Each number is 128 + 32 x the weight over its row's rms, rounded and kept within 0 to 255. Layers, rows and columns count from 0. The size above them is the row's rms in percent of the matrix's.

# layer 2 attention value, 960x640, rms 0.0373, rows 815-831, columns 384-447
size [ 79  77  91 101  76  77  91  90  85  99  75  93  89  97  87  87  79]
[[131 169 100  96 146 133 106 145  68  82 170 115  95 166 160 159 141 185 202  81 141 178 119 158 132 141 133 124 124  50 113 113 114  67 113 157 182 110 133 167 144 148 119 112 108  92 112 111 144 159 143 132 129 148 112 157 188 151 117 132 129 106 187 162]
 [131 152  86 123 118 175 168 154  73  74 135 165 109 141 166 107 121 149  76 104 144 123 133 176 141  59 146 128  95 158 154 119 142 127 116 159 129 126 157 104  43 162 105 150 151 147 116 115  93 158 130 117 131 129 161 162 118  93  56 136 142 166  97 163]
 [137 129 140 135 108 103 134 135  89 154 141 146 138  85 107 102 150  62 114 141 128  83 119 151  84 150  62 197 111 113 139 153 102 237 183 123 154  78 115 118 141 130 110 184 162 144 145 120 182 129 124 105 148 122 136 109 155 139 110 213 107 118 182  94]
 [ 86 119 149  97 130 143 212 141 113 112  70 103 140 142 187 153 151 124 187 181 138 111 155 141 143 169 115 192 118  92  45 133 196 193 118 171  83 107 196 121 153 151 101  97 156 167  99 133 119 163 129 161 116 123 123 132 120 165 140 123  83 108 212 169]
 [108 149 144 150 135 145  46 134 152 169 136 129  88  83 128 132 103  80  58 145 102  82 104 177 162 160 154 108 169 147 176 137 102  91 127 120 195 158  95 154 154 130 129 143 166 148 182 162  34 155  83 129 131 133  94 162 168 171 171 127 118 151  96 115]
 [156 151  82 144 184 124 132 166  87 106 132 135 155 186 142  74 127 137 184 132 121 107 130 123 100 138 170 121 141 144  92 149  99  87 149 173 119 125 184  84 129 133  37 118 117 135  96 150 158 126 120 161  99  85 112 115 137 112 156 124 152 159  81 132]
 [164 136  70  97 142  99  90  86 109 134  87 187 160 148  80  89 136 179 173 121 157 133 134 109 161 131 120  65 107 125 155 137 107  88 179  85 131 110 170 129 101 172  78 154 150 137 102 113 204 171  97 157 111 155 105 100 165 123 121  84 113 166 173 124]
 [153  95 139 126 169 120 119 156  95 115 166 139 177 130 107 134 129  76 106 137 134  92  91 124 138 148 107 126 138 113 169 148  73  80 125 111 177 169 143 120 219 123 149  97 176 124  87 143 157 151 136  91 151  73 170 170 102 107 138 170 144 163  98 128]
 [140 190 105 140 148 111 182 141 182 111 152 113 160 135 107 139 132 181  97 172 139 113 115 158 126  80 143 131 108 113 110 137 160 108 122 110  75 154 126 160 146 120 165 111 172  86 110 133 161 137 119 193 129 148  80 153  88 131  92  69 178 135 132 118]
 [133 152 120  59 145 137  57 114 192  85 252  90  90 133  93 174 117 121 138 105 100 128  99 139 113 162 135 157 156  74 106 129 139  87 151 190 105 104 141 177 147 124 151 151 115 161 125 103 112 104 122 117 139 111 156 110 131 101 128 137 153  92 147 146]
 [119 149 157 153 114 156 122 127 147 192  89  98  96 143 101 101 180  98 154 204 112 116 125 163  97 152 137  83 124 126 136 115 171 100 138  79  95 176 183  87 173 146 193  94 141 137 144 114 170 153 142 129 113 129 130 135 129 140 178 137  83 178 195 156]
 [154 104 189  82 123  95 121  97 170 166 138 110 121  67 175 107 150 109 117 119 138 169 174 134  64 149  47  64 132 168 145 107 114 144 101 176 144 138 148 150 111 153 185  91 162 145 153 142 131  73 188  62 111 152 166  67  96 117 183 138  90  90 135 131]
 [172 156 144 114 107 108  70 117  56  26 144 118  85  93 116 121 144  97 159 112 110 126  73  98 109 113 115 130 132 102 145 130 117  95 132 131 167 126  61 134 161 121 208  88 110 115 128  77 116 132 108 123 146  83 143 104 209  94 125 194 150 133 174  98]
 [187 131 216 137 158 159 130 114 168 136 151 136 132 133 110 110 116 171  68 114 174  79 161 141 151 159 143 121  93 113 123 127 122 129 162 144 127 125 156 154 185 122 148  52 117 147 107  67 101 170 140 189 147  76 181 166  98  87 149 128 158 113 116 117]
 [106 126  86  87 186 113 175 157 163 141 174  95 100 139 133 110 135 121 198 137 141 157 163 130 139 156 100  98  98 128 168 106 126 129  97 138 102 129  96 103 119 169 178 131 161  78 146 169 155  72 132 123  94 163  72 103 122 132 159 119 127 134 117 142]
 [174 137 164 155 131 193 141  95  86  91 158  95 149 142 122  97 136 155 147 124 146 108 117 146 167 134  90 113 168 103 155 105 154  84 116 110 139 123  95 157 119 139 120  92 105 133 136 129 122 122 161  79 159 103 179  97 106 145 110 200 142 165 144 168]
 [116 103 150 116 194 121 148  95 111  42 187 143 167 156 129 174  93 196 111 128 119 122 102 145 161 161 128 119 135 144  97 104  88 151 137 167 126 167 118 142 117  99 176 162 159 196  93 138  68 103 152 122 148  97 163 132 148 123 111 124 121  86  99 127]]
# layer 2 attention output (transposed), 960x640, rms 0.0331, rows 815-831, columns 384-447
size [ 85  84  92 102  84  82  93  92  92 100  81  98  91  98  91  90  85]
[[181  68 107 137  78 167 113 159 168 172 112 115  98 183 122 157 181 133 158 171 117 152  73 117 141 112 147 180 101 138 129 109 157  69  71 151 165 141 203 149 161 185 160  94  56 152 168 178 167 135 152  93 115 125 132 130 166 129  92 118 130 122 156 163]
 [106  76 109 179  82 101 103 113 153 116 130  73 155 174 163 135 118 111 143 133 115  87 131 137 118 152 140  97 178  77  89  91 131 148 136 154 108 107 174 164 155 133 120 147 124 167 138 160 151 150 152 143 142 133 125 174  80 132  71  90 121 130 112 161]
 [129 195 175 154 145 183 160 141  98 108 171 116 108  71 137 163 120 157 113 117 115 140  85 123 142 136 137 124  80 141  91 140 126 131 132 148 145 129  71  89 102 145 147 123 112 112 147 129 106  68 110 129 108 128 143 128  82 168 154 175 127 137 123 123]
 [101 128  90 152 151 161 195 181 130 117 109 161 129 125 177 118 118  84 127 173 138  85 106 101 138 137 100 214  74  76 139  93  84 183 149 173 153 127 153 107 143 166  80 137 132 147 139  93 167  70  62 118 140 146 141 123 158 131 183 147 132 118 113 147]
 [123 177  99 151 157 186 135 182  98 146 138  74  81 122 103 177 161 113  24 152 162 109 134 147 152 157 181 124 131 126 208 162 103  76 153 135 128 160 112  93 145  85 128 137 123 111 149 138  86  66 119 134 136 135 156  74 172 147 123 106 121 186  93  86]
 [151  53 125 104 160  71 130 149 113 178 113 102 158 187 125  91 143  86 154 139 146 107 152 101 123 118 117 127 102 122  76 126 145 138 123 154  88 128 159 129 133 185  90 140 164 152  99 167 129 154 168  83 113 147 129 160 124 124 178 152 157 111 148 187]
 [140 107  76  92 154 113 109 110 110 168 130 103 179 175 101 168 133 139 106 101 164 111  91 111 113 123 149 150 147  89 117  60 111 117 101 140 123 157 127 111  75 122 125 150 125  97  86 139 142 190 141 145  64  98 147 158 131  77 127 117  94 110 100 131]
 [158 101 125 147 181 129 145 190 119 146 119 134 125 139 120 101 118 144 150 168 145 110  73 143 144 178 148 191 117 104 118 163  50 130 169 153 141 147 137 110 169  82 137 106 148 114 119 138 106  79 159 142 193 117  87 115 148 172 121 107 138 125 111 105]
 [ 94 117 113 170  91  93  84 117 133 143 161 117 136 166 116 140 144  54 125 173 203 119 143 128  88 121 153 120 144 114  99 185 101 139  79 157  93 126 156 104 166 131 124 133  86 156 167 131 165 213 137 142 128  90  86 109  92  65  94  72 130 117 122 185]
 [165 131  96 108 141 153 100 163 161 177 192 130  97 135 190 161 125 104 119 136 132 115 118  90  81 129 145 207 134 162 109 147 100  96 183 132 156 126 126 176 105 144 139 170 113 147 142  38  99 101 163  93 129 167 167 126 138  90 172  68 160 159 156 110]
 [188 171 107 163 164 102  86 135  98 186 110 154 152 137  93 132 146  85 181 170 171 144 167 146 132 136 106 104 109 120  88 133 176 127  39 154  94 170 133  62 116 154 118  93 159 115 134 136 158 144 110 149 139 129 105 123 157 120 155 152 117 154 126 186]
 [187 193 144  96  97 147 150 154 164 137 161 144  80  42 136 110  89 187  61 127 117  91  85 120 162 193 143 110 145 175 122 117  77  85 100 166 169 152  35 138  95 101 145 134 146 129 109 107 124  83 115  84 151 159 184 107  88 143 137 147 174 148  51  87]
 [229 125 158  81  86  93 119 107 115 134 125 106 151  84 129 149 139  82 155 120  95 200 101 196 108  85 126 122 130 126 102 171 112 122  84  80 135 100 143 175 135 111 152 101 135 163 117 150  71  77 111  91 208  79 173 149 171 149  86 140  59 114 168  90]
 [114 135 123 140 141 101 102  91  28 184 138 160 114 118 144 100 108 152 114 157 189 147 163 128  81 154 156  90 154 137 144 167  89 161 128 104 117  71  95 157 107  91  38 124 162 181 104 164 183  96 145 135 145 119 186 105 144 133 120  86 121  83 103 124]
 [195  96 142 172 132 163  88 128 157 139 157  95  73 106 102 168  81  87 185 167 122 140 134  70 126 139  93 124  47 130 113  57 143  97  34 136 157 156 102  36 138 170 180 117 108 137  99 100  91 100 113 127 173  75 105 109  77 142 175 108 104 147 141  87]
 [189 136 105  96  99 194  91 154 133 155 116 191 111 143 128 132 144 155 155 143 119 159  87 125 141  51 100 107 159 140 150  77 132 112 113 156 141 164 133 137 155  80 127 150  80 121 124 152 134 104 165  76  96 137 162 172 143 101 136 122  61  92 169  99]
 [138 122 183  74 182 191 147 127  96 122 148  89 111  69 132 143 137 177  44 119  66  68 157  98  81 135 116 112 151 135 118 117  67 148 110 173 158 121  76 137 141  98 183 168 135 156 116  59 122  94 160  87 147 122 168  89 111 105 150 118 171 114 106  49]]
# layer 2 attention query, 960x640, rms 0.038, rows 832-867, columns 384-447
size [ 84  90  86  82  75 109 104  88 102  98  93  94  99 115 103  95  91  86 102  95  90  94  93 102 109  85 109  91 111  79  97 103  92  99  96  90]
[[ 81 123 147 182 140 123 142 132 119 113 163 104 152 100 119 153 137 128 169 123 150  77 164 121 122 145 186 106 146 128  83 162 142 154  66 132 173  51 132 107 162 178  82 131 126 136 143 143 120 131  99  97 113 111 124  83 121 122 122 159 144 149 152  74]
 [143 129  88  99 127 135 163 122 126 175 112 193 119  98 123 130 101 119 108 106 126 119  77 146  98 126 172 154 133 154 124 120 121 102 191 134 193  87 140 142 101 144  81  79  68  95 115 113 167 157 128 136 115 116 153 124 140 130 168  99 125  53 124  74]
 [103  61 102 156 174 143 153 126  88 124 149  55 162 115 110 160 119 158 234 108 178 116 192 134 109 109 136 102 125 158  79 189 147 137  88 116  91 113 140 113 174 163 105 159 114 145 141 160 124 126  71 106  58 112 140 122  83 187 143 177 142 177 111 102]
 [133 137  96 151  76 126 146 123 153 135 154 183  86 100 160 101 139 133  48 155 126 176  52 137 148  70 107 120 123 137 138 103 132  88 133  81 113 172 123 132 127  99 162 151 172 144 101  91 144 114 116 132 149 220 160 130 127  49 125 118 184 122 131 107]
 [179 128 113 120  79 137 129 142 168 155 117 211  64 150 184  89 150 105  60 109 141 142  65 121 173 133 138  88 127 115 165  85 106  84 117 108 145 159 157 142 136 122 162 147 160  97 111  94 167 166 138 151 150 193 124 119 128 103  94  82 102 117 126 116]
 [ 76 134 109 112 112  84 112 125 156 181 144 103 119 183 142 113 175 237 145 123 161 174 152 187 146 104 116 165 125  78 170 116 149 114 127  82 118 152  79 156 169 113 183 112 131  83 106  94  98 161 148 137 217 168 136 105 111 109 112 118 165 214 160 161]
 [ 92  73 111 140  94 125 128 116  87  89 118  30 178 120 111 160  87 125 216 124 113 158 165 148 119 116 121  99 161 171 146 172 131 101 147 168 102  87  52  84 132 161  72 116 103 142 129 152 113 110  78 118 109 107 163 149  95 154 181 170 138 128 113  76]
 [212 114 143 189  95 134 160 119 165 102 124 102 158 125 124  67  77  67 117  84 126 119 193 124  94 114 112 118 145 144 103 173  91 169 154 114  85 124 139 133  90 141  67 129 123 161  81 155 186 135 148  94  84 196 146 113  67 184 124 119 162 152 163 112]
 [ 94 169 153 148 163 157 136 185 101  98 112 125  85 172 197 122 155 203 104 190 158 111 154 166 106 105 107 114 118 141 196 129 147 157 116 125 105 105 148 109 121  64 188  91 150 128 107 135  89 209 162 120 169 119 181 103 141 146  87 139 131 155 101 164]
 [164 105 109  97 102  68 138 128 150 129 114  63 150 118 126 184 121  69 155  88 130 132 141 127  99 113 118 118 128 104  73 134 130  67 144 154 103 130 150 136 122 148 104 114 101 161 132 139 135 132 121 174 115 128  59 141 108 212 107 115 121 175 133 174]
 [126 124 154 146 158 123 132 158 120 143  68 174  90 136 142  69 165  59 122 110 115 138  95 109 113 106 156 100 182  96 106  82 108 136 110 103 156 140 107 117 128 116  89 153  91  91 159 112 103  78 127 153 107 141  94 144 119 127  65 195 108  63 149  87]
 [132 154 145 161 135 101 108  76 153 148 125 162 115  70 150 130  56 111 168 147  99 150 181 113 118 117 153 108 135 135  87 125 133 154 111 131 115 128 177 162 148 203 100 118 143 144 143 190 134 101  86 102  88  83 133 180 135 110 107 130 134 118 153 113]
 [163 137 130  62 133 121 108 136 144 139  68 126  88 134 142  66 165 121  44  83 137 121  90 117 197 106 158  93 135 157 138  95 160 168  94  66 154 138 106 135 133 131 181 154 198 120 116 122 130 124 203 105 175  98  79 128 117  69  84 128 162 133 153 165]
 [125 190 173  84 159 121 122 188 164 134 202  99  74 130 173 120 175 135  25 119 139  95 158 169 175 186 135 109 137 118 144 129 183 152 137 105  58 156 136 110  99  51 191 141 120 127 170 109  95 173 112  77 133 181  77 147 108 129 103 117 141 149 159 137]
 [ 89  91 118 175 109 143 140 200 144 124 143 115  65 147 134 126 154 155  92  95 138 126 109 185 122  50 152 145 133 128  71  67 100  93 134  60  85 149  96 130 184 153  94 102 102 110 108  52 114 143 157 174 158 134 124 139 123 115 122 118 160 149 121 172]
 [158 130 148 158 181 180 124 137 145  87 181 154 119  89 137 107 187 104 126 145 107 139 108  98 163 198 140 170 139 114  98 116 140 148 112 113 145 103 144 147 151 106  92 115 137 121 173 137 103 133 142 104 148  89 104 141  96 156 139 149 176 127 131 103]
 [146 116 146  82 108  94 122  84 135 129 145 101 120 140 122 129 101 170 169 104  58 118 114  78  82 123  72 146 173 113  98 154 113 141  90  97 139 141 152 144 137 154 114 143 160 139 137 145 125 109 161  83 163 103 192 145  99 100 162 148  92 147 111 145]
 [ 90  95 158 140 146 157  96 136 149  77 138 101 145  88 116 139 166 120 168 135 148 215 172 137 107  48 110 117 128  92 110 138 134 140 112 132 172 131 163 154 118 100 103 112  53 156 113 123 113 186 147 175 172  95 134 186 105 124 101 147 159 140 162 129]
 [155 132 184 116 138 174 110 148 199 121 157  96 124 103 170 119 148 162 111 112 185 141 163 159 124 150 111 106 109 160 167 103 116 129 135  75 147 134 138 109 166 142 205 152 144 149 106 120 156 149 144 125 113 128 159 113 116 128 102  93  86 112 131 133]
 [192 120 134 109 159  72 142 126  96 163 127  89 127  92 106 138 144 149 205  81 121 156  87 122 122 126 136  91 167 102 115  82 156 106 133 116 133 165 129 169 131 112  80 150 149 129 180 219  91 129 112 169 114 156 130 115 167 141  57 147 122 147 131 151]
 [177 120 111 107 157  67 139  81 111 109 176  75 138 153 130 117 160 129  78  99 136 131 122 140 122 205 117 137 104  76 171 149  82 184 117 120 115  96 137 104 181 121 119  86  87 110 160 121  97 149 114 107 115 175 105 142 164  93  73 153 107 151 104 156]
 [124 168 159  99 109 120  76 124 112 123 124 144 145 168 128 175  78 173 104 110  98  77 159 107 176 142  84 124 118 117  70 143  95 134  90 167 142  66 138 110 141 130 189 121 182 163 129 149 187 116 143 134 117 154 199 102 130 144 121 102 146 102 131 139]
 [153  36 152 136  81  63 161 105 172 126 148 147 134 123 100 123  96 141 123 102 116 126 114 103 127 116 170 130 142 172 145 164 137 149 106 102  88 133 173 163 157 113  57 122 144 160 124 129 150 132 113 160 118 152 107 160  93 151  69  83 147 166 163 149]
 [160 136 139  82 141  93 168 126 130 119 146 146  94  95 146 153  82 167 146 144 134 146  98 162 107 127 112  82 129 130 199  89 130  35 154 174 124 109 120 151 103 115 154 142 145 124 114 143 151 132 141  99 160 128 223 157 181 164 138 167 105 165  77 134]
 [118 124 122 181 122 122 169 132 114  86 154  52 161 168 126 107 106 171 157 121 204 134 210  98 134 151  90 142 149 136 131 179 172 151 125 131  42 125 151  88 142 129 136 138  82 131 169 147 131 139  88 112 110 136 164 100  84 178 108 153 125 214 152 153]
 [ 88  86 149 172 131 135 118 109 168 111 159 128 163  68 100 199 102 106 207 130 135 134 145  72 113 136 124 148  94 153 103 180 110 141 135 167 166  77 108 122 138 141 122 138  88 153 148 138 137 132  57 140  42 119 129 163 117 153 182 129 108  72 104 158]
 [139 148 162 119 175 131 103 143 111 130 186 140  86 149 127  83 172 215 105 146 139 141 143 181 179 125  70 142 120 141 142 134 150 151  71  94  81 140 111  97 125  58 200 176 122 101 126  91 122 158 161  94 120 144 158 118 114 146 106 130 134 253 171 159]
 [153  92 114 140 111 154 146  98 156 144  80 161 137  93  75 117  98  48 154 197 138 173 126  76 103 126 153 168 147 147 145 118 149 105 195 161 154 120 123 152  89 148  72 138  99 119 107 164 139  73 116 147 103 200 120  88 119 147 149 132 104  75 150 116]
 [132 121  88 137  84 123 148  96 131 153 107  78 166 117  92 136  87  46 126  84 152 122  91 129 103  96 213 114 120 149 110 145 101 101 145 165 157  85 128 121 103 183  79 132 143 142 152 180 158  99  84 118  76 110 157 127 107 119 120 130  84  65 153 108]
 [127 123  89 113 134 106 122 139 201 152 113 117  95 122 127 105 108 104  77 110 147 116 125 118 129 125 126  98 181 166 141 107 106 143 140 138 142 119 154 152 107 146 104 151 157 130 107 115 136 114 183 155  95 193 127 132 170  58 128  98  92  49 157  98]
 [ 70  87 180 102 149 150 103 178 173 116 158  49 159 174 147 178 138 208  93 115 128 153 177 173 125 134  34 100 103 120 154 152 130 121  92 136  89 128 158 148 172  69 177  95 144 159  95 115  93 150 142 151 176 157 128 131 140 166 118 128 105 195 152 164]
 [135 156 144 173 144 107  81 134 103 119 151 157  79 139 134 183 178 151  51 121 139 127 102 210 163 141 111 153 139 105  86 120 112 149 156 172 109 169 141  46 156 125 165 107 112 113 130  90 143 103 202 115 165 143 147 123 155 106 131 116 174 173 132 141]
 [160 159  78  67  94 180 126 146  70 164  83 118  68 128 116 109 170 211 152 119 108 150  65 189 167  80 121 156 112  89 147 102 155 117 121 150 169 144 120 191 139 135 142  67 190 129 110 106 111 171 177 149 190 159 148 129 193 105 141 182 145 125 156 156]
 [ 89 122 182 105 159  64  58 131  96 164 192 129  98 160 145 170 169 182 102 142 202 126 159 160 117 166 102 167  96  96 102  97 126 107 105  96  52 169 154 135 175 100 135 147 127 151 143 102 112 195 134 118 145 175 145 116  81 160  80 124 137 167 129 197]
 [155 112 104 125 124 114 136 141 123 132  96 122 190 124 139 124 110  88 154  73  88 115 114 111 140  70 126  98 148 140 114 141 135 127 165 188 174  81 171 124 104 196 108 126 128 155 136  86 165 115 117 112  76 143 127 114 119 130 157 106  49  72 124 101]
 [121  61 150 178 104 148 178 183 147 155 116 116 165 110 147 163 155  99  99 120 149  74 157 158 115 158  51 124 128  96 136 103 130 131 158 128 156  76 102 153  77 176 165 145  90 125 118 112 116 117  87 142 124 131 101 115 119 152 115 154  95 103 125  77]]
# layer 2 attention key, 960x640, rms 0.0362, rows 832-866, columns 384-447
size [ 78 108 106 114 102 105 128  91 129 108  87 108 153 109  90  92  91  84  91  86  88  95  89  92 114  87 103  83  97  94  96 137  92  95 101]
[[127 117  95 153 122 159 110 110 165 148 127 177 103 104 140 129 138  93 122 121 148  87 132  77  85 174  69 169  68 123 146 107 104 151 104 104 108 114 146  88 129 101  97 150  92 110 122 122 149 114 111 164  70 181 117  97 115 129  77 148 184 141 145 102]
 [166 126 140 116 143 123  95 143 105 133 108 149  97 172 164 108 121 173  72 132  68 136  99 174 143 134 105 108 132  69  98 101 137 148 104 121  82 160 117 115 138  77 151 132 167 123  78 147 125 146 160 124 165 131  88 106 135  84  59 161 146 130  81 158]
 [117 106 137 168  88  96 119 107 111  98 130  94 165 119  93 153 107  67 107 113 130 178 152 105  74 184 127 124 153 110 112 238  99 147 123 183 163 116 132 135  94 165 102 131  88 122 169  52 172  80  77 170  45 137 152 142 116 156 134  97 104 143 132 161]
 [146 170  92  72 163  96 133 171 119 134 129 138  81 176 134  85 128 149  91 133 137 111 106 141 195 152 108 124 146 108 141  72 174 169 130 113  94 131 110 103 153  44 137 103 107 105 133  94 114 139 211 122 153 114 110 137 129 140  75 127  95 155  82 154]
 [154 182 117  94 124 138 114 146  98 118  95 153  94 160 185 101 128 169  97 127 135 125  95 167 202 116 145  98 112 128 150 111 159  93 219  86 152 162 122 157 161 102 174 126 149  96 145 100 114 177 166  67 181 111  99  84 144 114 110 153 154 119 156 154]
 [113 131 116 124 161 130 124 137  83 144  91 134  93 182 120 110 122 147 140 160  73 137  75 140 160 109 108  97 144 158 128  71 123 126 174 129 144 128 110  93 133 100 149 147 190 150 149 166 113 129 177 117 192  70 114 139 115 105  85 138  80  61 131 121]
 [147 109 123 140 105 154 156 121 117 146 131  70 137 101 101 180 128 175 203 144 122 141 169 118  63 158 149 176 161 135  99 230 165 117 118 147  86 106 139 111  81 207  81 160  98 148 143  68 138 117  65 146  39 148 174 156 105 161 148 119 163 153 134 158]
 [105 107 141  97  61 114 142 146 120 155 158 132 184  98 118 140 134 138 136  86 134 139  72 110  63 179 150 135  91  99  95 148 119  73  74 142 106 128 186 157 158 190 141 153 113 139  94 136 125 139  86 150 119 156 120 129 142 162 147 154 138 109 124 133]
 [139 137 152  94  98 121 152 146 108 151 126 129  90 109 144  93 175 112  97 139  95 117  80 147 197  87 116 127 138 140 153  75 164 134 128  68 173 162  85 159 150  64 171 128 191 151 114 115 125 103 158 104 168 120  76 116 102 117 133 126 139  98 143 101]
 [ 75  97 159 162 140 156  91 104 157 153 201 149 208 147 100 151 108 105 153 109 129 100 154  67 100 230 113 219  95  87 168 174 153 121 154 156 159  83 158 110 119 167 102 133 122 149 114 162  99 132 103 106  69 135 192  92 128 113 121 130  91  98 147 124]
 [ 97 176 125 129 166 160 114 149 120 151  83 106 117 179 147 127 102 136 123 124 169 183 151 142 159 118 132 131 118 120 105  84  71 109 150  60 180 100 105 130  64  53 198 127 162 140 102 147  66 120 209  69 187 110 101 105 137 118  84 116 107  96 162 128]
 [ 98 113 146 177  71 146 122 134 119 132 155 107 167 110  94 134  98  84 139 107 154  79 148 131 103 174 103 186  69 152 101 204 140 176  80 140 119 103 164  70 137 141 100 136 140 142 112 103 119 147  87 206  48 217 159 106 132 135 125 179 119 131 128 175]
 [115 163 113 101 158 109 136 127 112 116 120 184  73 153 142 112 142 121  32 140 147 113 103 169 184 158 147  74 138 164 131  50 121 119 116 117 161 153 102 132 132  58 162  92 155 141 134 125 110 130 177 129 208 116 109 127 152 121  62 128 121 129 126 119]
 [134 123 139 109 117 131 149 175 127 136 123 153 116 163 167  76 153 158 126 129 126 186 106 119 180 125 130 132  89 142 132  22 134 118 160 111 194 156  78 157 181 125 124 116 162 111 128 121 162 146 190 103 241  99 105 112 146 166  83 127 141 127  82 155]
 [112 181 135  97 204 135 168 124  83 141 106 123 122 147 122 107 140 135 124  96 108 167 128 137 172 125 173 141 168 104 174 111 135  93 172  94 118 152 136 109 111  45 111 117 139  93  95 110 113 147  99 147 198  74 118 122  95 127 135 169 103 105 142 150]
 [102 111 120 131 105 117 201 108 128 126 106 114 118 113  63 147 127 132 164 146  90 140 127 185 153 105 109 126  65  96 117  68  91 197  89  80 136 178 108  88 154 156  95 137 152 152 127 112 136 123 185 109 134 117  61 122  94 117  70 141 122  90  71  95]
 [152 123 185 150 149 144  73 125 189 146 133 139 118  94 116  98 114 166 130 159 150 117 174  91 135 145 137 166 119  94 149 114 142 141  87 159  52 114 190 119 142 144  79 112 105 183 170 167 111 123 111 174  70 209 110 123  97 132 185 150 109 171 157  83]
 [ 52 157 134 142  98  84 168 142 101  70 154 119 145 142 173 142 120 105 161  59 179 107 142 120  94 174 157  77 117 126 130 149 113 130 115 163 189 147  77 144 120 115 146 103 188  79 104 179 123 143  75  41 136 106  98  83  92 129 165 146 149  98  99 118]
 [115 133 115 120 107 139 160 144 168 100 100  91 127 165 148 133 149  77  91 134 136 117  89 103 115 129 133 108 123 112 137 112 116  71 125 116 128 134 129 130 156 114 101 113 124  91 170 154  82 182 128 142 148 132  68 155 173 179  94  96 164  78 148 107]
 [ 74 149 129 168 100 165 119 140 149 159 160 111 155 154 163  97  78 127 135 158 111 114 132 208 120 101 103 185 104 172 103 175 122  93 178  95 120  64 179 128 123 134 160 101 120  94 114 141 157 124 166 119 109 141  95 113 135 144 117  92  56 136 119 132]
 [123 108  92 106 203 169 178 120 105 116  81 109 145  74 149  90 146 150 159 116  94 138 134 138 139  92 112 150 134 104 118 102 144 125  97 168 178 145 107 130 167 146 158 102 130 163  79 158 136 109 165  75 141 112  95 164 123  87 149  57 161 152  54 134]
 [157 102 142 108 157 140 135 102 149 149 149 170  97  78 123 117 164  93 114 128 172  51  93 132 122 174 120 162 105 110 152  97 158 115  40 174 121 104 174 118 131 124 152 129  71 165 162 158  73  96 116 123  62 138 121 157 111  95  99 123  96 120 137  90]
 [ 87 127 154 149 133 141  57  73  96 102 139 141 126 110 154 114  95 146 153  96 131 121 136 179  96 178 114  76 149 149  95 161 116 143 114  56 101 187 177 136 164 149 148 128 138 131 133  89  88 120 129 140 123 136 148 140 154  60 207 192 165 114 141 190]
 [143 150 117  63 111 131 157 215  92 129 149 102 175 183 103 114 160 120 165 156 147 118 119 169 113 148  81 187 188  87  68 142 124 184 149 134  72 139  90 159 111 158 125 155 119 118  85 138 107  67 142 107 143 182  31 130 102 125  71 109 132 177 142 121]
 [113 145 108 190 132 114 103  95 155 118  97  66 172  96 132 228 149 114 147 172 168 157 168 105 116 129 111 144 106 118 121 169 135 172 133 144 161 119 101 134 121 215  96 155 107 161  99 117 139  72  52 107  91  94  91 146 135 177 168 107 135 157 174 119]
 [168 138  66 172 169 210  72 103  94 127 169  96 196 131 135 128 122 116 131 146 202 156 155 164 141 138 105 195 103 155 102 192 138  76  85  80 130 112 171 143  83 104 130 146  95  53  97  54 100 156 130  86 114 128 131 129 145 152 145 116 179 136 192 121]
 [147 130 157  84  98 138 192 106 126 102 111  60 122 102 115 126  94 124 182 113  65 117 109 107  76 173 164  80 187 145 131 145  84 145 150 158 122 165 115 147 138 198 113 121 170 198 126 195 167  93 133 160 113  89 108 132 131 159 135  82 128  84 110  84]
 [ 85 197  94 185 178 120  56 102 137 124 104 131 165 172 131 149 120 109  65  81 132 159 170 118 149 151  79 178 114  69 179 103 146 156 115  94 196 209 140 144 103 115 152  76 104 105 150  89 128 114 167 123 153 151 145 100 137  57 102 162 143 146 207 151]
 [149 136 106 159  93 120  81  90 157 145 168 156 144 124 120 186 127  98 145 140 168 107 172  77  98 131  88 145  92 108 139 162 126 140 128 136 104 122 187 126 122 163 147 125  86 119 146  89 177 141  60 175  75 166 194 121 136 146 123 130 177 178 116 186]
 [120 150 147 107 119 144 137 136 160  97 108 152  78 130 153  97 174 126  35 117 106 120  99 125 161 106 126 127  88 145 152 114 166 115  92  63 144 165 143 162 131 101 184 115 159  78  76  96 151 160 168 111 169 147 140 103 138 102 105 121 161 124 153 180]
 [142 160 161  84 100  72 173 118 128  98 114 146  89 123 149 137 150 106 127 186  72 124  85 125 116  81 137 109 131 121 136  81 142  90 141  91 138 123  90 169 174 107 152 157 159 105 130 132 134 173 163 108 161 117 136 109 144 135 124 140 180 148 101 129]
 [148 141 144  57 173 130 146 130 126 160  96 133 110 149 135  49 131 127  82 129 104 132 107 142 201 113 170 100 130 135 158  37 127 154 118 117 170  94 139 166 138  66 142 131 168 130 136 123 113 137 172 107 180  92 101 133 120 137 112 135 113 149 103 120]
 [121 127  93 167 155 100 152 129 129 120  53 104 125 123 152 124 142 163  85  94 110 124 115 130 161  88 141  95 130 142 170 141 161 128 146  95 119 181  69 117 121  88 178  97 106  96 103 156 141  65 114  87 163  84 152 145  47  30  84 102 142  96  83  96]
 [134 144 104  63 112 167 144 128 138 105 168 142 125 142 161 131 164  97  97 113  39 130 106 127 130 145 117 115 114 143 124  70  85 123 168  80 190  93  96 188 173 100 130 109 143 155  93 171 124 124 167 152 216 126 120 156 118 144 123 126 157  49 105  72]
 [131  77 143 164  80 126  95  76 134 127 158 126 171 109 116 181 107 158 132 104 168  95 164 107  85 197 124 174 125 134  91 181 131 141  96 157  76  93 164 123 130 154 120 144 128 145 125 115 152 139  50 159  52 139 156 132 109 134 177 131 171 140 158 142]]